config = dict(
    hidden_size=128,
    num_attention_heads=2,
    bias='all',
    init='orth',
    lr_mult_qkv=0.7,
    warmup_steps=323,
    decay_fraction=0.631,
    train_tokens=80340000,
)
Each number is 128 + 32 x the weight over its row's rms, rounded and kept within 0 to 255. Layers, rows and columns count from 0. The size above them is the row's rms in percent of the matrix's.

# layer 8 MLP down, 128x512, rms 0.0914, rows 0-127, columns 320-351
size [ 88 100  98  97 100  95 108  95 106  97  97  94  93 106  90  89 101  95  99 100  94 102  99  98 102  94 105 101  96  91  94  99 103 105  92  98  91  96 101  99 101 108 104  95 109  98  98  98  94 103  89 100 108  93  92 128 144  93  94 104 107 114 100  94  98  97 108  95 144  91  90  99  99 101 104 101 102 102 103  97 101 103 101  98  92  94 102  92 107  98  94  99 117  95 100  93 105  98 113  99  94 106 114  98  99  96  88 101  92  94  94  97  99 105  97  92  95 103 111  89 100 100 100 106  93  98  96  95]
[[167 132 169 155 158  98 138 164 152  68 145  97  95 139 155 102 144  58 131 153 116 173  77 152  82 104 111 168 120 133  83 109]
 [160 141 126 137 126 120 111 131 134 140  94 107 120 142 119 213  87 184 179 170  97 185 196 141 166 153 151 156 134  97 154 132]
 [182 105 128 183 143  85 119 162 104 139  72 143 121 124 149 150 134 116  75  84 109  74 142 154  74 118 106 117 147 109 128 100]
 [159 176 158  97 113 103 145 123 186 140  59  90  85 129  89 166 145  98 125  83 100  87 137 153 124 113 117  95 141 148 107  99]
 [126 134  94  18 161 160 124  88 154 136 140 143  92 176 128  97 189  94 170 151 129 159 143 133 119 105  90 135 118 125 139 120]
 [131 136 148 215 148 118  96 144 161 174 148 184 166  85 129 129  77 157 112 127 115 152 143  68 148  87 148 138 103  91 142  84]
 [142 132 129 159 110  67 100 144 141  84 147 112 135 177 171  67 134 166 162  97 178 170 104 170 171  78 201 131 149 189 108 134]
 [136 164 130  88 163  99 130 168 164 100  95 160 148 108 102  99 119 123 152 168 102  99  92 144 127 195 234  75  54 143 131 101]
 [106  97 150 169 128 126 150 131  77 123 107 103  85 127 184  52 156 180 144 133 116  89 127  74 126 158 161 120 148 130 119 175]
 [107 153 127  70 124 141 154 127  88 142 145  74 165 135 149  93 140 104 105 162 165 153 157 203  97 140  64 173 140  99  67 164]
 [ 71  85 170 153  78 132  97 127 150 133 113 139 124 120  81 155  79 114 135 144 128 136 144 127 130 125 113 172 140 102 200 150]
 [144 159 144  96  99 122 186   1 112 134  89  46 173 116  81 104 102 163 118 123 141 114 164 137 166 109 106  98 123 179 138 116]
 [138 115 150 130 122 158 134 154  79 126  95 144 134 172 135 130 183 115 219 136  79 131  69 151 151  96 103  93  80 134 157  84]
 [104 167  88  72 138 127  81 163 159 132 115 107 109 158 159  63  89 123 116 110 125 126 177 169 144  94 212  79 137 165 116 149]
 [135 123 124 164 160 125  91  44 166  63 113 173 168 127 143 139 129 113 131  92 114 147 133  53 176  18 154 103 128 117 105 141]
 [124 110  82 177 119 112 154 104 101 130 141  99 144 148 121 215 135 135 117  92 100 135 162  87 121 178 126  68 123 172 142  95]
 [138 108  61  83 132 129 107  55 159 103 118 104 169  74 109  95 105 129 141  97 141 106 114 106 182 114 130  97 132 168 140 157]
 [128 127 141 158 149  89  63 133 155 139 159 143 185  78 129  30 155 107 152  88 143 130 137 102 102 113 199 179 118 110 111 180]
 [142 108 113 116 109  86 120  92 174 141 124 116 115 125 156 166 155 129 146 137 116 133 128 141 146 143 118 115 178 103 146 111]
 [174 158 176 146 160 108 128  72 150  92 133 115 144 146 160 102 136  84 113 168 136  88  84 166  97 109 133 118 135 138 133  83]
 [136 131 171 154  99 138  89  99 105 178 144 103  59 148  64  76  96 131  90 140 111  55 148 113 122 115 105 145  54 147 132 108]
 [148 129 182 187 155 137 158  77 167 110 125  64 110 188  94 219 174 123  98 186  71 131  59 157 139 102  74 106 126 135 145 198]
 [141 104 147 109 125 120 128 189 158 126  96 141 181 166 102 132 164 179 179 132 105  69 110 155 112 146 142 142  87 108 121 111]
 [144 170  68 117 169 137 160  95 145  88 162 116 143 129 160  87 101 176 128 126 178  92 184 165 123 193 132 172  83 187 117 127]
 [182 121 205 160 122 153 145 104  66 115 130 165 205 195 131 179 112 108 133 112 160  67 133 153  82 130 153 118 126 142 147 127]
 [144 125 128 150 133 166 119 131 135 115 147 142 138  51 128 154 146 130 123 117 166  48  93 161 110 147 184 133  90  77  89 159]
 [150 113 169 115  66 113 135 159  93  68 169  96 143  67 120  42 127 159 152 178 147 151 154 147 170 107  83 110 106 107  76 108]
 [153 117 184 161  58 142 111 151 147 108 103  96  88 199 181 132 126 152 137 164 142  88 133 123 154  99 110  78 140 127  95 124]
 [ 58 157  65 168 128 141 133  99 104 121 137 178 138 167  93 148 144 102 157 160 119 107 120 180 124 154 117 120  52 117 139 104]
 [153 159 121 126 118 132  64 130  93  78 139  86 133 107 143 171 138  68 114 144 140 142 102 133 105 145  75 101 169 123 130 153]
 [183  65 111 129 105 141 148  76  76 188 147  78 152  79 141  58 107 189 102 123 154 135 131  82 117 134 153 114 203 140 144 107]
 [153 107 135 147  42  77 114 142 155 151 128 107 171 151 162 109 123 135 114 120 144  93  77 143 111 130 167 143  96 134 111 172]
 [174  97 109 124  79 124 162 161  99 113 125 107 136 107 137 159 114 129 149  91 106 152 115  87 126 110 109 140 120 144 170 156]
 [145 109  72 148  65 126 194 173  61 111 156 172 142 146 121 109 184  85  99 143 179  97 133 150 186 207 105 113 160  82 194 157]
 [124 114 101  57  89 135 105 145 138 135  83 115 155 119 101 149 123 129 143  99 107  47  86 113 127 109  96 155 140 143 129 138]
 [109 161 143  96 158 149  78 156 128 161 178 134 131 172 127 191 168 174 149 136 130 176  89  95 152 108 128 167  67 123 117 130]
 [122 108 117 138 126 150 155 144 104  90 168 154 134 201 137  88 140 104  56 120 130 181 114  85  88 128 122 197 136 149 103 138]
 [148 105 125 148 164 143 120 155 147 115 120 169 138 150  96 131  54  67 194 152 122  94 138 100 165  87  79 117 143  86 143  98]
 [151 122 168  85 134 138 140 171 142 158  89 158 116 110 185 145 132 124 129  78 146 169  91 144  63  88 173  87 170 122 133 140]
 [134 130  93 124 136 158 124 111 150 103 112 131 147  93 169 198 112 137 134 150 179 142 118 144 133  94 132 143 191 159 209 110]
 [ 98 141 138 119 177  76 154 119 142 104 187 167 146  66 178 173 105  86 127 104 146  52 149 186  47 145 160 142 157 146 177 170]
 [144 172 159 123 117  91 105 150 136 152 133 100 103 101 129 175  74 127  80 102 111 138  84 122 136 206 119  69  98 146 171  76]
 [126 157 121 130 188 150 148 196 178 155 157 113  75 130 108 118 124 128  94 151 151 106 139 135 109 107 143  98 138 105 103 161]
 [140 129 103 145  80 158 132 104 119 159 136 123 127 176  80  72 114 107  82 130 128 174 108 138 136 124  82 136 106 113 123 115]
 [148 134 136 124 161 137  87 101 175 116  82  92  88 192  85 187 125  96  76 167 103 146  80  98 102 124 117 119 138  88 123 116]
 [141 153 102 167 118 156 147 111 178 131 130 106  77 199 154 192 101 194 179 124  59 116 145 105 108 134 149 139 118 173  69 172]
 [143 150 139 146  83  63 148 106 171  96 118 132 139 119 137 111 164 110  77 110 192 126  91 182 151  58  96  69 146 103 156 151]
 [ 59  78  71 178 175 103 120  87 100 103 128 166 120 126 175 150 171 123 162 125 131  86 134  95  84  66 144 140 130  73 182 134]
 [ 83  94 130 153 124 152 203  85 133 147  91  78 114  81 187 135 133 120 127 127 162 143  81  88 149 176 114 136 149 104 140 138]
 [140 156 183 153 180 113  87 135  90 119 133 181 129 115 156 105 151 135 137 105 108 140 157  85  93 122 102  99 175 121 138 102]
 [106 112 139 160 131 138 107 204 105  69 145 132  77 165 123  70 120 157  67 146 117 125 120 157 129  68 143  81 145 111 114 117]
 [139  76  78 161 116 114 124 118 147 182  69 133  94 116 160 135 107 137 111 116  75 151 147 104 153  50 103 148 132 165 162 173]
 [103 120 123 146 156 155 162 103 105 154 133 120 105 111  96 109 133 143 129 120 121 155 143 115  87 101 104 143 131 112 155 124]
 [126 106 160  77  84 193 136 114 156 127 117  97 102 143 195 107  97 118  70 111 138 118 120 104  63 105 134 115 178 141 176 113]
 [181 184 180 164  89 145 160  53 147 109 169 141 179  93 166 214 133 190 101 114 137 112 161 120 150 111 145  83 136 145 108 138]
 [127 151 120 101 163 141 123 117 123 147  64 170 101 139 109 112 158  96 152 118 126 199 129 163 112 133 116 119 119  96  91 134]
 [100 114 128  95 131 105 125 122  93 132 136 182  61 150 148 145 170  80 121 107 152 168 154 164 144 146 133  96 143 123 122 170]
 [153 148 126 162 171 121 133 130 106 184 144 111 162 139 130 137 161 139 112 111 117 151 120 161 179 136  92  86 115 125 116 131]
 [124  69 122 128 178 145 177 129 168 116  88 131  88 165 132 116 157 129  97 186 143 126 143  54 180 142 144 123  99 136 116 116]
 [ 54 189 191 110 100 110   5 168 159 122 150 118 146 102 123 154 146 138 121 131  63  99 109 120 112  65 189 166 136  90 144  87]
 [ 60 134 118  97  93  93 115 174 144 163 140 119  47  67 133 117 116 113 144 162 152 103 174 190 136 138 121 121 154 139 138 120]
 [102 127 141 132 135  98 170  91 124 129 111 106 151 135 116  75  97  64  82 131  88 121 120 151 107 118 128 106 131 131 129  84]
 [ 98 207 133 131 155 140 135 130 142 127 123 113  96 149  83  89  90 135 170  86 207  75 139 111 101 217 150 150 117  94 142 110]
 [105 130 163 158 147 180 148 177 143  97 135  75 127 131  88  69 101 147 132 163 143 145 165 130 126 170  38 159 182 120 113 137]
 [129 113 157  99 143 152 128 135 168 118 112 159 122 160 190 109 135 141 124 128 153 187 155 145 154  86 114 106  99 139 141 111]
 [150 168  54 110 107  78 142 148 178 128 183 157  96  95 154 193  64 113 118 164  98 136 159 142  80 155 122 131  84 124 177 134]
 [129 132 151 109 126 113  88  93 116 156 101 104 150 128 120 152 128 118  98 155 116 121 102 126  56 153 189  85 105 123 186 122]
 [116 128 119  95 174  69 185 184 117 143 134 148 133 108 152 167 136  94 126 111 106 135  90 127 141 145 154 110 159 175 108 108]
 [151 146  78 136  99 173 103 183  97 169 144 130 138 143 147 119 140 164 193 132 121 115 120 102 123 128 122 146 153 164 141 163]
 [140 159  74 135 154 122 138 145 106 133  93 170 109  55 101 176 150 108 200  99 148  90 120 117 157 220  87 207 101  75  78 138]
 [135 130  56 197 130 121 140 148 130 163 137 147 155 132  91 142  93 150 157 130 141 144 166 133 137  17  68 110 117 127 134 117]
 [142 123  94 141 167 132  76 157  81 111 106 142 134  80  13 143 157 138 185 155  76 163 109 170 131 164 141 130 118 140 124  98]
 [100 110 109  95 122 143 185 211  75 128 119 243 215 130 135 146 132 138 142 121 150 146  85 121 167 188 106  44 143 167 141  96]
 [ 48  93  66  48 160 143  46 134 131 119  94 133  93 170  44  96 126 145 125 135 110 132 157  49 106 195 113 163 171 125 168 144]
 [143  85 160 140  99 136 146 156 147 173  91 118 174 122 155  51 183 143 151  79 141  84 110 110 129 156 132 172 122 107 109 124]
 [114 167 140 171  87  97 191 158 127 108 101 171 132 175 106  79 165 153  88 106 178 125 138 141  76 164  95 110  71 129 179 125]
 [122 156 159 158  58 154 161 178 127 136 104 132 125 149  88  83 149  75 121 140 140 129 154 112  79 136 159 160 110 108 136 133]
 [184 116 147 124 108  89 171 127 150  81 131 134 132  74 112  63  78 176 158  63  96 121 107  81 198 125 109  65 151 128 127 116]
 [128 152 126 146 129 104 133  50 167 128 124 132 123  99 116 148 135 102 127 172 116 183 125 157 166 144 152 127  88 155 122 161]
 [126 117 183 121 154 124  93 100 128 160 108 164 166 106  89 125  92 134 126 129  98 131  94 146 133 155 121 124 101  95 119 162]
 [130 101 211 123 101 104 167 121 105 124 137 156 133 110 150 170  94 123  57 120 135 152  72  98 155 114 109 144 106 171 109 139]
 [191 121  83 128 140 152 123 161 134 126 139  87 171 157 159 157 121 101 175 150 107 129  96 137 183 147 112  61 157 165 147 179]
 [128 137 205 140 157 154  99 136 125 111 112 195 140 152 124  78 101 168 125 140 161  56 126  65 159 107 101 151  88 197 136 182]
 [115 137 128 120 162 105 138 126 176 136 175 100 116 163 186 166 129  82 126 167 178 110 152 137 126 102 112 120 147 186 150 156]
 [143  96 128 135 166 180 100  89 160  91 178 134 152  85 140 133 138 142 109 112 175  88 148 156 142 116 183 138 155 142 150 129]
 [ 85 114 155 116 116 138 124 120 137  79 106 158 132 112 110 145 106 155 146  63 147 176 128 117 105 105 124 191 102 206 134 187]
 [ 89 185  94  90 143 102 124 131 143 217 109 178  97 116 103  38  92  92 106 107  85 134 155 133 150 201 121 139  77 148 137  93]
 [144 121 128 105 101 108 121 145 113 130 201 107 151  97  95 132 128  89  91 122 155 102  87  85 152 154 123 150 189  91  96 143]
 [143 172 153  96  84 109  65 125 136 102 113 119 110 145 135 127 120 143  81 109  22 197 121 149 146 154 166  85 124  89  79 131]
 [101 138 148 158 105 134 150 135 163 114 133 128 137  64 134  70  96 168 150 126 133  92 115 110 120 114 129 115 203  99  97 130]
 [104 137 133  90 122 190 107 131 104 105  89 128 141  56 113 138 159 171 204 175 169 190 172 114 167 119 154 207 187  67 142  97]
 [131 192 179 104 166 129 159  76 143 112 178 138 144 170 152 143 193 200 108  79 128 121 146 124 145  91 137 167  92 133 100 122]
 [132 156  91  97 150 116 118 111  93 101  82 147  96 159  87 130 109  81 139 124 164 198 109 138 109 124 117  96 104 104  89 128]
 [ 65 124 122 133 192 147 128 137 100 110  89 135  75  88 107 142 162 195 197 131 174 122 101 140 138 216  89 168  40 149 161 168]
 [116 142  56 114 120 140  94 143 130 158  81 176 104 153 127 132 115 146 122 145 131  60 151 175  94 157 102 131 145 127 125 121]
 [154 150  63  88 158  93   0 107 177 173 185 148 118 139 148 102  69  34  98 119 156 163 160 168 145 165 161  48  91 129 129 153]
 [ 96 115  95 126 131  95  76 192 114 153  93 177 103 142 156 171 144 107 164 122 130 163 121 124 182 118 153 113 128 109  98 196]
 [152  38 115 131 168 116 154 131 100 153 194 118 134 146 153  38 142 132 150 160 153 102 140 110 141  71 158 142 173 138  65 148]
 [ 85 124 100 159 108 167 167  36 153 145 126 154 100 140 100 133 146  93 158 129 109 153 151 125  89 134  45 142 126 127 154  95]
 [100 177 175 155 184 155  73  89  90 132 109 100  96  95 114 177 163 148 121 119 127 150 155 185 117  74 128  86 144 121  82 113]
 [127 145 124 115 110 145 127  92  95  90 151 132 121 131 122 115 168  94 120 168  98 173 136 134 113 106 108 173 170  85  79 151]
 [138 148 106 181 119 142 152  41 106  90 132 183 167 166 129 116 151 116 106 107 128 158 123  87 158  74  95  64  77 101 128  59]
 [134 131  68  74 128 154 116 141  69 101 138 158 106 165 134  66 143 141  79 107 130 179 171 118 123 178  68 111 123 123  94 184]
 [108 178  95 165 115 153 167  74 127 162 199 135 132  92 128 140 141  71 142 101  88  27 166 158 178 185 137 178 111 146 125 140]
 [120 125 151  69  75  90  84 134 113 106 111 149 136 141 115  89 162 146  86 160  99 124 151 130 120 102 135  98 145 156 149  73]
 [ 73 101 125 200 157 169 157  80 173 146 120 121 155  66 124 105  81 151  72 142  98 184 123 136 108  98 130 158 105 132 106  97]
 [119 201  85 132 112 102 205 107 134 137 171 105 137 156  79 159 117 155 125 101 120 102 105 190  99 121  99 146 121 180 167  90]
 [103 122 128 122 108 153 163 137 103 105  86 145 124 116 155 142 144 115 122 115 146 137 109 150 101 190 118 171 123  99 147  81]
 [106  77  93 117 153 113 188 119 148 113 140 108 151 121  87 147 187 140 185 127 167 171 154 103 136 148 145  97 120 113 111 127]
 [157 140 114  98 141 124 128 121 122 150 132  86 108 124 189 118 118 117 175 174 125 181 127 143 110  91 136 129 114 101 108 132]
 [169 100 168 127 145 142 118 195  96 104 134  92 115 103 143 169 123 121 114 144 118 138 156 120  87 113 124 149 176 135 156 118]
 [143 110 101 116 122 173 168 106  98 151 140 123 141 139 137 156  79  78 135 144 149 124 125 125  88 141 101 164 151 112  84 139]
 [136 169 140  99 169 115 109 151 115 148 142 162  64 210  74 198 147 144 109 105 118  47 101 117 152  96 144 158 151 123 152  96]
 [116 121 146 123  66 124  47 152  95 105 178  63 124  87  93  72  81  75 157 160 130 123 219 106  80 135 149 115 115  83  88 127]
 [112  70 111 102  88  67 141 209 161 151 118 158 154 123  97 152 105 125 142 148  92 196  87  98  90 133 131 108  89  83 149 100]
 [196 157  92 139 179 140 179 188 118 157 153 114 142 149 137 133 111  93 151 111 108 144 159 144 150 148  95 160 148 123  99 107]
 [118  82 113 128 118 159  68 148 218 130 125  71 153 132 170 111  73 114 104 168 131 139  76 145 142 135 157  85 147 135 119 147]
 [103 162 133 152 157 101 127 138 155 177 140  78 141 122 153 164 124 158 120 153 117 140 186 134 156 154 183  86 129 126 136  93]
 [ 68 146 124 163  71 179 173 139 108  88 183 116 146  85 149 121 173 144  95 105 193  80 163 109 130 127 158 150 120  85 177  87]
 [142  73 114 135 128 151 171 139 103 155 141 103 126  73 154 133 127 121 143 105 134 109 109  95  86 133 209 153 126 151 141 124]
 [148 113 165 131  49 146 110 109 101 188 174 152 153 137 167 103 153 191 143 132 139  98 117 155 127 109 195 158 131 192 120 117]
 [ 88  51 117  84 165 150  93 193 102 160 133 118 142 107  99 135 173 108  99 108 159 200 130 103  98 155 121 121 154 182 102 140]
 [181 121 152 120 130 146 135 131  37  83 128 138 116 117 131 144  82 153 158 108 114 166 167 150 114 136 112 174 170 185  75 145]
 [126  79 149  70 139 153 155 111 125 156 102 145 123 176 117 109 100 129 192 109 129 133  88  86 144 111 141  96  99 127 139 115]
 [102 117 209 117  80 103 132 136 137 142 128 139 176 122 132 171  88 156 121 131  90  84  96 131 172 160  80 198 135 135 109 171]
 [117 128 115 126 179 104  90 220 124 225  93 138  62 210 135 161 152  97  81  88 136 105 113 146 118 169 200 162  94 127 181 136]
 [152 122 119 122 136 116 128  65  96  96  96  45 132 105  83 107 167 111 122 172 146 122 132 177  91 138 146 169 155 171 160  97]
 [100  89 169  72 115 114 128  51 153  90 105  85  79  98  93 182 117 156  77 131  98 194 154  85 145 115  51 146 137  85  87 141]]